{
  "n_kv_head": 3,
  "head_dim": 32,
  "activation": "geglu",
  "optimizer": "muon",
  "lr_mult_o": 3.0,
  "final_lr_fraction": 0.02
}
Each number is 50 + 12 x the weight over its row's rms, rounded and kept within 0 to 99. Layers, rows and columns count from 0. The size before them is the row's rms in percent of the matrix's.

# layer 7 MLP down, 128x320, rms 0.0758, rows 0-127, columns 96-127
096:58 33 50 43 45 53 59 46 54 55 54 36 53 43 56 49 36 49 67 42 65 63 40 69 42 46 34 48 48 47 50 50
088:62 38 72 44 56 51 31 46 65 40 65 27 62 60 56 51 55 49 38 38 47 43 35 62 52 52 49 33 53 51 43 59
097:54 25 58 35 33 44 32 41 47 45 63 40 43 66 69 46 60 45 53 50 40 32 65 50 39 42 22 37 64 56 72 46
104:72 47 66 49 56 23 29 33 49 49 58 51 53 48 45 67 69 54 53 44 61 33 46 55 52 56 61 49 63 53 53 58
095:64 47 44 60 49 48 49 43 52 47 62 49 58 47 29 52 51 57 42 47 58 47 53 45 49 58 38 58 56 41 49 59
096:41 57 53 55 48 67 46 47 55 53 35 46 47 38 49 62 35 56 60 37 54 42 66 56 25 59 48 54 38 45 56 55
100:69 39 33 33 55 53 52 51 49 44 42 45 61 57 77 52 68 47 45 41 58 57 58 48 53 33 55 53 57 53 50 43
095:39 47 45 38 55 61 61 53 60 44 39 61 28 64 58 59 63 63 51 48 53 49 49 23 18 53 13 53 45 55 55 60
104:43 53 48 50 67 34 31 56 75 65 38 25 58 46 46 43 58 51 31 62 33 68 21 54 45 61 56 22 49 44 68 54
089:42 72 33 37 39 42 45 53 60 52 51 43 48 51 39 24 65 41 43 62 50 49 39 58 39 73 40 43 40 57 82 34
095:40 60 37 59 55 35 55 45 45 58 66 37 61 47 69 36 39 47 59 45 52 39 61 49 73 30 73 45 79 74 56 56
103:41 53 64 29 54 53 58 51 46 40 53 52 55 43 38 36 39 35 57 51 44 42 45 53 48 40 40 30 45 54 56 47
092:62 65 39 55 47 52 52 37 37 28 43 38 25 39 42 55 81 74 46 57 59 69 53 80 53 52 58 49 39 63 51 71
101:66 53 44 52 65 44 44 37 23 29 80 67 57 41 44 45 43 33 55 36 61 52 42 52 63 38 65 67 57 50 41 41
099:41 58 25 44 42 63 54 49 38 57 41 28 61 40 48 61 35 41 62 53 53 36 50 78 43 29 47 54 57 52 34 36
101:57 51 51 56 59 67 60 56 46 62 49 50 48 41 44 42 56 26 42 43 43 40 29 59 41 45 38 54 65 30 61 31
108:70 61 54 41 51 54 55 43 44 61 53 37 53 41 55 52 54 45 55 37 41 40 50 50 71 51 50 48 24 29 52 25
098:52 43 52 46 53 38 28 59 60 51 27 35 58 25 64 61 44 46 63 51 52 50 41 64 60 45 58 48 60 67 69 80
098:31 44 49 47 56 44 39 40 51 29 46 53 46 46 49 56 58 47 47 50 61 41 54 43 57 66 36 57 47 48 48 35
104:49 35 42 47 59 45 53 53 39 61 26 42 63 31 36 48 68 46 44 46 44 80 42 39 46 46 39 63 27 54 52 49
109:61 41 53 52 71 56 37 45 43 62 19 49 74 40 71 55 54 65 46 42 20 47 61 79 49 63 60 48 44 32 48 57
094:27 40 47 37 50 49 50 43 48 31 69 57 35 45 54 52 69 43 63 70 47 40 64 47 69 50 67 55 52 31 46 57
099:58 26 38 46 45 32 44 34 43 53 36 64 62 26 49 63 67 40 57 55 46 19 41 46 71 44 55 57 37 43 49 41
103:50 67 51 39 50 49 59 75 58 59 44 44 65 53 62 68 51 59 43 49 44 47 36 41 39 55 60 62 50 49 31 63
106:45 42 63 59 41 62 52 44 30 52 55 42 50 55 49 51 53 27 34 60 56 52 56 70 51 62 64 75 56 77 46 51
097:35 77 59 67 51 59 23 52 66 46 29 38 64 56 68 38 41 64 62 53 50 45 45 46 61 22 62 51 48 36 38 55
098:46 58 41 41 36 67 44 65 62 69 84 55 53 52 57 67 62 62 46 67 43 59 60 21 45 40 34 44 42 67 52 58
098:69 49 42 46 38 38 55 40 21 36 69 56 40 46 47 35 23 42 41 58 59 73 68 41 42 58 43 47 47 52 67 58
117:52 36 45 68 47 56 39 28 45 62 60 51 58 46 43 46 39 73 61 40 55 43 46 62 41 53 28 34 36 56 68 51
093:47 58 73 53 80 44 68 58 56 49 54 30 66 42 80 60 52 30 37 43 61 69 54 70 43 54 55 57 51 63 56 55
099:40 64 60 49 57 69 50 65 46 57 39 43 56 44 44 51 58 43 33 36 29 54 38 43 47 62 63 61 63 60 30 55
097:62 47 46 59 44 45 52 42 59 37 56 63 49 56 43 58 47 69 44 41 64 34 41 35 50 54 39 62 63 47 56 45
092:29 40 68 51 65 39 60 39 37 38 56 55 49 51 47 30 57 39 41 39 43 39 22 59 66 36 43 52 75 35 64 36
097:52 48 37 40 38 51 56 60 57 58 47 44 49 67 48 55 72 61 69 55 28 57 46 64 49 51 55 43 52 33 42 67
098:52 46 61 61 59 48 52 58 41 36 33 50 51 54 62 53 39 46 43 40 62 55 35 40 48 42 56 47 37 44 62 44
099:40 71 60 63 50 51 67 49 34 54 42 34 52 26 50 49 50 45 40 42 57 59 44 57 61 43 48 37 51 70 50 48
099:48 51 41 59 60 35 49 55 56 62 53 52 46 34 56 51 29 53 47 37 49 42 45 40 57 53 62 65 48 79 47 35
106:29 44 54 59 45 51 49 59 45 40 56 63 55 49 59 45 51 48 29 52 49 32 40 62 66 43 54 45 68 39 55 55
099:47 61 47 52 32 64 57 75 14 48 66 59 53 29 52 46 33 50 55 38 71 57 70 63 51 62 49 54 39 31 43 61
106:39 27 68 69 45 43 48 44 57 47 71 52 43 52 41 37 66 37 32 80 52 42 58 77 31 54 59 35 35 52 37 47
096:56 52 45 83 60 55 43 49 63 69 52 39 62 54 54 36 43 47 40 57 49 39 62 54 47 52 68 55 54 35 41 64
105:37 40 44 50 66 59 44 38 43 32 56 54 34 38 59 62 57 42 62 20 43 61 39 48 50 55 51 38 63 41 55 51
101:58 55 52 46 58 53 68 52 24 22 64 43 40 59 44 50 48 46 42 40 58 75 78 49 50 57 59 30 52 68 81 67
101:36 41 70 41 53 60 26 62 48 63 58 44 53 57 56 62 56 38 53 47 53 48 38 37 52 71 57 68 36 63 43 38
104:64 51 51 75 41 57 60 66 39 63 50 53 56 60 74 50 36 52 42 40 54 56 58 59 41 50 55 31 36 35 38 47
104:56 57 50 38 66 35 47 30 50 32 39 55 72 35 56 43 60 52 61 45 35 50 60 60 44 53 56 54 36 74 45 42
096:49 51 37 49 40 29 36 23 36 61 57 29 60 43 50 27 45 58 52 52 33 31 64 46 47 44 55 46 49 46 38 85
097:13 46 36 52 50 40 22 63 68 38 46 38 37 64 57 37 48 60 74 63 44 41 46 75 59 57 53 83 42 61 81 40
093:48 62 46 26 30 53 64 49 55 56 45 35 50 71 45 44 62 58 64 38 27 61 64 56 50 26 45 53 65 58 52 30
099:29 19 48 44 68 26 45 44 65 42 40 47 47 59 55 42 42 67 40 59 53 47 42 22 54 53 46 39 68 30 50 50
090:64 68 44 35 48 59 51 61 41 41 34 31 53 47 51 64 57 30 48 71 54 50 53 57 61 46 43 59 56 52 33 28
110:42 52 58 39 44 60 67 53 49 34 34 63 40 64 36 35 49 43 46 32 40 49 29 40 40 56 39 57 56 55 61 58
102:54 65 52 56 39 36 41 50 28 47 42 45 43 40 67 55 45 34 63 44 48 47 41 45 48 75 88 48 73 33 56 39
101:40 60 49 41 42 47 33 51 49 58 58 75 46 34 58 43 59 31 42 42 55 42 49 51 45 55 65 47 59 58 45 48
095:44 54 53 54 42 36 35 45 55 34 41 45 48 49 36 48 40 53 78 56 45 40 58 21 43 39 60 52 62 54 53 43
105:48 68 53 63 60 51 59 37 41 71 37 56 51 54 72 72 42 57 48 37 59 44 70 73 53 59 60 37 44 42 40 56
085:37 46 45 39 48 44 15 54 61 40 41 57 37 46 57 48 35 61 29 42 51 38 84 58 52 34 61 36 54 67 94 57
099:59 58 23 47 73 46 56 30 50 47 45 45 57 48 57 46 42 63 59 63 47 40 46 52 63 62 42 49 52 40 52 23
106:56 68 50 49 64 62 53 50 53 35 71 68 50 48 49 57 41 51 65 54 38 39 50 39 47 25 35 65 57 68 43 29
103:53 48 42 71 53 72 72 50 36 68 41 57 36 68 66 60 61 40 56 31 44 56 45 57 43 29 58 53 44 34 56 47
098:57 67 37 38 54 48 54 42 68 50 51 29 65 58 51 43 56 52 26 48 51 50 34 53 53 52 31 58 61 60 23 50
101:35 56 44 49 20 48 62 45 53 36 69 60 61 65 40 33 49 75 33 53 53 61 45 34 66 47 52 75 53 68 40 34
101:46 39 35 55 55 17 50 46 57 52 42 34 44 43 68 42 37 40 44 28 62 41 35 62 56 20 59 61 42 45 68 53
102:63 14 43 60 55 50 55 41 44 46 66 32 44 51 46 61 53 43 45 46 64 59 71 37 41 45 66 24 42 52 49 47
097:58 47 41 50 39 70 53 68 53 45 40 40 59 39 48 67 63 55 50 47 41 37 49 31 66 37 50 61 30 49 35 65
090:79 60 39 54 39 50 30 35 46 55 68 49 46 54 42 60 45 69 51 73 76 56 39 49 48 55 39 26 62 30 45 49
101:45 52 46 55 72 51 50 32 41 38 58 50 57 49 65 57 39 53 63 40 54 52 45 59 73 49 70 60 48 41 40 53
103:57 39 61 52 73 45 71 64 46 58 58 59 57 41 37 41 53 41 51 49 60 55 55 68 68 59 59 49 47 53 49 65
101:65 38 31 47 52 62 60 39 44 54 38 51 56 66 42 42 72 62 44 44 55 49 34 28 59 62 45 49 51 35 48 47
097:69 41 64 39 39 41 51 61 63 42 48 52 33 33 77 56 56 68 44 43 60 56 63 51 51 50 63 61 64 40 58 61
106:47 56 34 68 57 58 42 28 24 59 72 49 43 67 37 58 40 71 43 70 40 42 51 66 54 45 44 48 56 54 59 44
110:42 57 47 42 53 50 38 57 55 53 41 68 52 59 64 48 42 47 78 70 46 60 67 51 66 32 30 37 66 37 44 50
095:59 40 52 46 57 31 45 40 57 67 48 79 57 33 61 41 61 65 31 48 37 48 39 41 45 65 56 53 52 31 51 38
099:49 45 53 35 23 43 55 47 61 30 41 50 56 56 51 29 41 65 47 55 50 52 65 52 53 67 45 48 48 66 45 35
116:43 36 38 23 60 54 58 28 46 65 34 51 34 33 44 56 38 36 51 29 50 58 52 38 34 61 70 43 39 63 46 55
100:42 50 33 56 67 44 64 35 75 58 51 34 56 47 44 33 44 52 41 74 44 48 68 53 54 43 66 23 46 37 51 42
098:50 80 32 41 23 55 32 57 62 63 49 34 53 58 30 50 51 53 61 40 49 45 39 53 49 61 47 53 54 71 56 79
102:38 58 38 67 55 45 39 40 52 65 56 54 51 49 56 54 48 31 64 45 37 49 35 82 47 29 47 42 66 53 57 33
107:59 29 33 44 51 58 30 64 45 33 52 44 36 52 51 49 55 31 33 49 61 36 46 27 48 72 56 51 62 58 50 85
094:58 53 50 32 58 61 28 20 68 61 41 67 35 55 43 47 54 59 67 68 40 56 32 63 36 56 43 37 37 59 59 57
120:54 40 62 26 55 20 30 79 55 40 49 59 65 32 41 68 49 56 47 59 55 48 58 51 51 47 36 44 53 40 36 65
099:56 53 36 58 57 74 54 40 54 47 67 48 50 49 62 59 49 67 30 39 66 55 39 68 61 43 49 43 57 32 22 40
096:49 65 48 48 37 42 23 60 47 32 67 62 44 77 44 48 44 67 52 30 54 57 61 51 73 37 34 40 26 50 53 73
097:58 57 49 35 56 38 41 24 51 58 51 57 38 53 67 56 52 48 48 59 47 58 66 58 66 45 52 63 30 46 61 31
100:55 43 61 50 50 42 56 68 50 63 62 48 68 57 60 13 50 37 72 42 50 36 23 66 54 44 52 32 69 55 34 46
094:70 48 43 51 37 60 37 40 42 67 47 20 52 43 59 46 60 57 57 31 44 56 64 46 31 23 59 34 57 66 62 20
111:36 45 44 46 56 51 62 50 38 59 52 35 50 52 46 42 53 68 63 40 66 42 38 40 52 57 50 24 53 56 39 44
108:27 29 52 64 55 45 61 25 45 56 48 44 58 47 54 44 55 43 63 34 73 49 29 40 80 40 40 59 62 40 70 14
093:34 44 46 62 49 51 53 61 48 60 71 62 24 44 43 42 49 66 40 64 60 45 50 51 46 42 43 52 67 46 48 42
099:50 54 43 34 36 21 38 66 48 51 62 56 46 50 55 44 54 45 47 50 46 52 47 47 43 51 62 16 42 56 50 61
093:55 42 43 19 69 55 52 26 59 72 48 37 49 68 34 50 38 44 54 37 63 48 55 54 62 42 67 55 48 67 54 36
109:27 55 44 70 41 75 59 50 40 49 61 39 61 30 55 39 37 70 48 50 44 55 44 33 59 63 56 43 31 55 28 53
094:63 41 72 65 72 59 60 47 53 46 45 43 62 34 36 61 47 51 48 42 38 43 36 40 38 41 57 63 37 24 36 60
102:54 61 65 48 43 45 58 66 40 37 43 41 33 48 45 43 42 54 50 65 50 38 41 57 47 58 46 44 52 37 52 51
098:55 43 53 41 45 46 40 57 51 46 52 48 58 47 44 41 25 84 35 75 67 48 57 53 33 39 51 33 42 47 35 46
093:40 38 46 66 60 67 65 39 53 37 58 43 53 43 54 56 35 28 44 40 31 47 59 47 29 37 45 43 39 38 49 59
099:52 39 45 65 56 50 57 38 48 35 39 61 45 46 43 48 66 47 64 43 41 62 58 55 28 53 62 46 64 34 47 44
102:36 16 49 43 62 57 57 71 39 55 48 36 51 48 42 40 30 54 62 54 56 53 48 53 30 40 34 22 55 25 46 26
106:43 44 54 49 52 42 52 52 57 39 76 35 33 40 65 39 42 58 67 42 33 48 34 51 56 43 46 53 60 67 39 56
097:56 39 41 45 38 37 54 51 74 45 62 41 28 49 32 31 38 45 41 55 17 65 48 37 35 66 65 45 43 52 49 40
105:55 75 55 54 62 38 60 68 72 55 63 45 51 24 66 51 39 41 69 39 61 55 46 50 63 45 44 44 55 54 48 92
096:35 58 64 46 36 48 57 56 51 54 32 61 58 59 83 57 40 38 64 64 38 56 30 44 58 31 62 70 71 59 38 52
104:58 52 49 25 42 50 60 58 53 38 33 46 29 48 24 51 61 43 29 41 52 47 58 61 51 56 24 61 50 62 48 53
100:36 52 36 51 58 22 52 28 49 61 88 25 35 59 26 81 54 37 74 61 69 54 46 52 50 53 46 69 47 54 53 85
096:48 60 80 45 39 50 43 46 49 59 51 69 38 51 44 47 63 61 50 31 65 59 37 55 32 40 41 57 36 58 68 41
095:42 45 44 48 54 66 67 54 75 84 49 63 79 61 56 46 38 41 46 54 43 58 51 46 52 50 39 73 56 63 60 50
100:36 37 43 36 59 37 64 48 41 79 50 72 72 37 61 42 40 18 35 49 53 30 66 48 49 45 22 32 55 40 86 43
104:55 36 71 54 72 37 57 45 51 50 73 45 52 48 41 40 74 23 56 85 60 31 50 56 51 72 40 64 48 68 62 57
100:54 31 53 58 47 56 50 67 60 70 44 47 53 54 41 66 62 43 24 46 71 47 66 60 70 46 59 50 47 39 55 52
101:41 63 42 52 25 52 41 43 44 34 63 64 27 51 55 39 68 62 66 33 42 36 44 55 65 48 31 63 67 58 52 49
106:51 50 20 44 42 44 67 49 32 59 64 42 51 63 68 49 49 57 49 69 63 58 30 59 51 64 44 36 41 55 61 59
095:38 43 42 45 45 51 42 59 65 48 62 52 35 47 49 47 60 62 51 49 53 46 53 69 56 51 43 44 51 43 57 68
103:57 43 41 53 34 46 78 50 43 24 61 31 74 68 49 71 34 65 51 53 40 57 49 50 45 35 41 50 61 72 65 37
094:42 65 40 51 66 50 58 68 63 70 45 52 39 65 58 52 50 41 42 68 56 55 34 58 64 46 29 42 37 30 21 42
099:44 61 50 36 43 51 58 74 50 56 40 52 55 38 45 44 54 50 54 34 64 50 51 40 33 45 51 38 53 37 48 55
105:54 52 76 50 58 47 72 61 41 51 51 61 48 48 66 49 41 41 51 56 33 59 34 29 40 56 45 48 27 46 48 70
103:39 50 67 40 44 35 49 51 51 49 58 39 58 46 49 41 49 53 42 50 54 52 24 61 47 69 53 45 50 54 37 66
099:51 36 35 55 43 66 59 67 33 45 41 40 59 65 69 39 65 47 49 59 51 63 59 35 35 74 67 80 19 55 45 61
100:37 58 74 64 08 38 53 35 58 67 51 66 32 55 45 54 46 43 39 53 28 48 40 39 51 35 46 47 42 41 41 72
100:45 52 40 45 51 59 44 57 56 39 55 58 78 43 42 58 41 45 48 74 42 61 48 45 53 60 38 45 56 45 40 63
096:59 48 53 32 52 56 54 57 64 25 40 48 62 71 39 52 61 31 46 64 65 60 59 50 40 32 31 52 78 57 43 58
100:40 53 51 76 54 21 70 49 46 39 65 51 28 57 47 60 44 64 32 65 65 53 37 59 58 54 56 82 54 46 63 65
093:56 55 51 31 71 42 31 48 59 77 38 42 61 33 48 47 64 55 61 32 53 47 35 58 66 45 40 47 55 51 53 58
104:51 55 49 52 52 42 41 55 60 55 40 61 70 42 24 24 26 58 53 49 69 36 27 55 48 41 54 46 38 56 46 37
092:47 44 54 46 67 57 46 47 35 25 60 40 49 48 53 56 65 59 58 49 57 53 52 57 67 73 76 49 48 38 45 18
096:33 57 63 57 64 49 59 59 46 71 39 49 45 80 42 42 44 38 51 64 67 56 59 37 48 39 52 60 45 67 80 48
097:45 55 57 55 48 53 34 40 27 50 50 43 38 20 63 36 29 57 49 74 55 57 63 47 36 44 69 38 48 39 30 39
105:68 59 31 64 67 46 43 20 62 38 42 40 50 48 71 70 52 36 53 60 55 47 55 61 33 42 58 51 59 41 46 45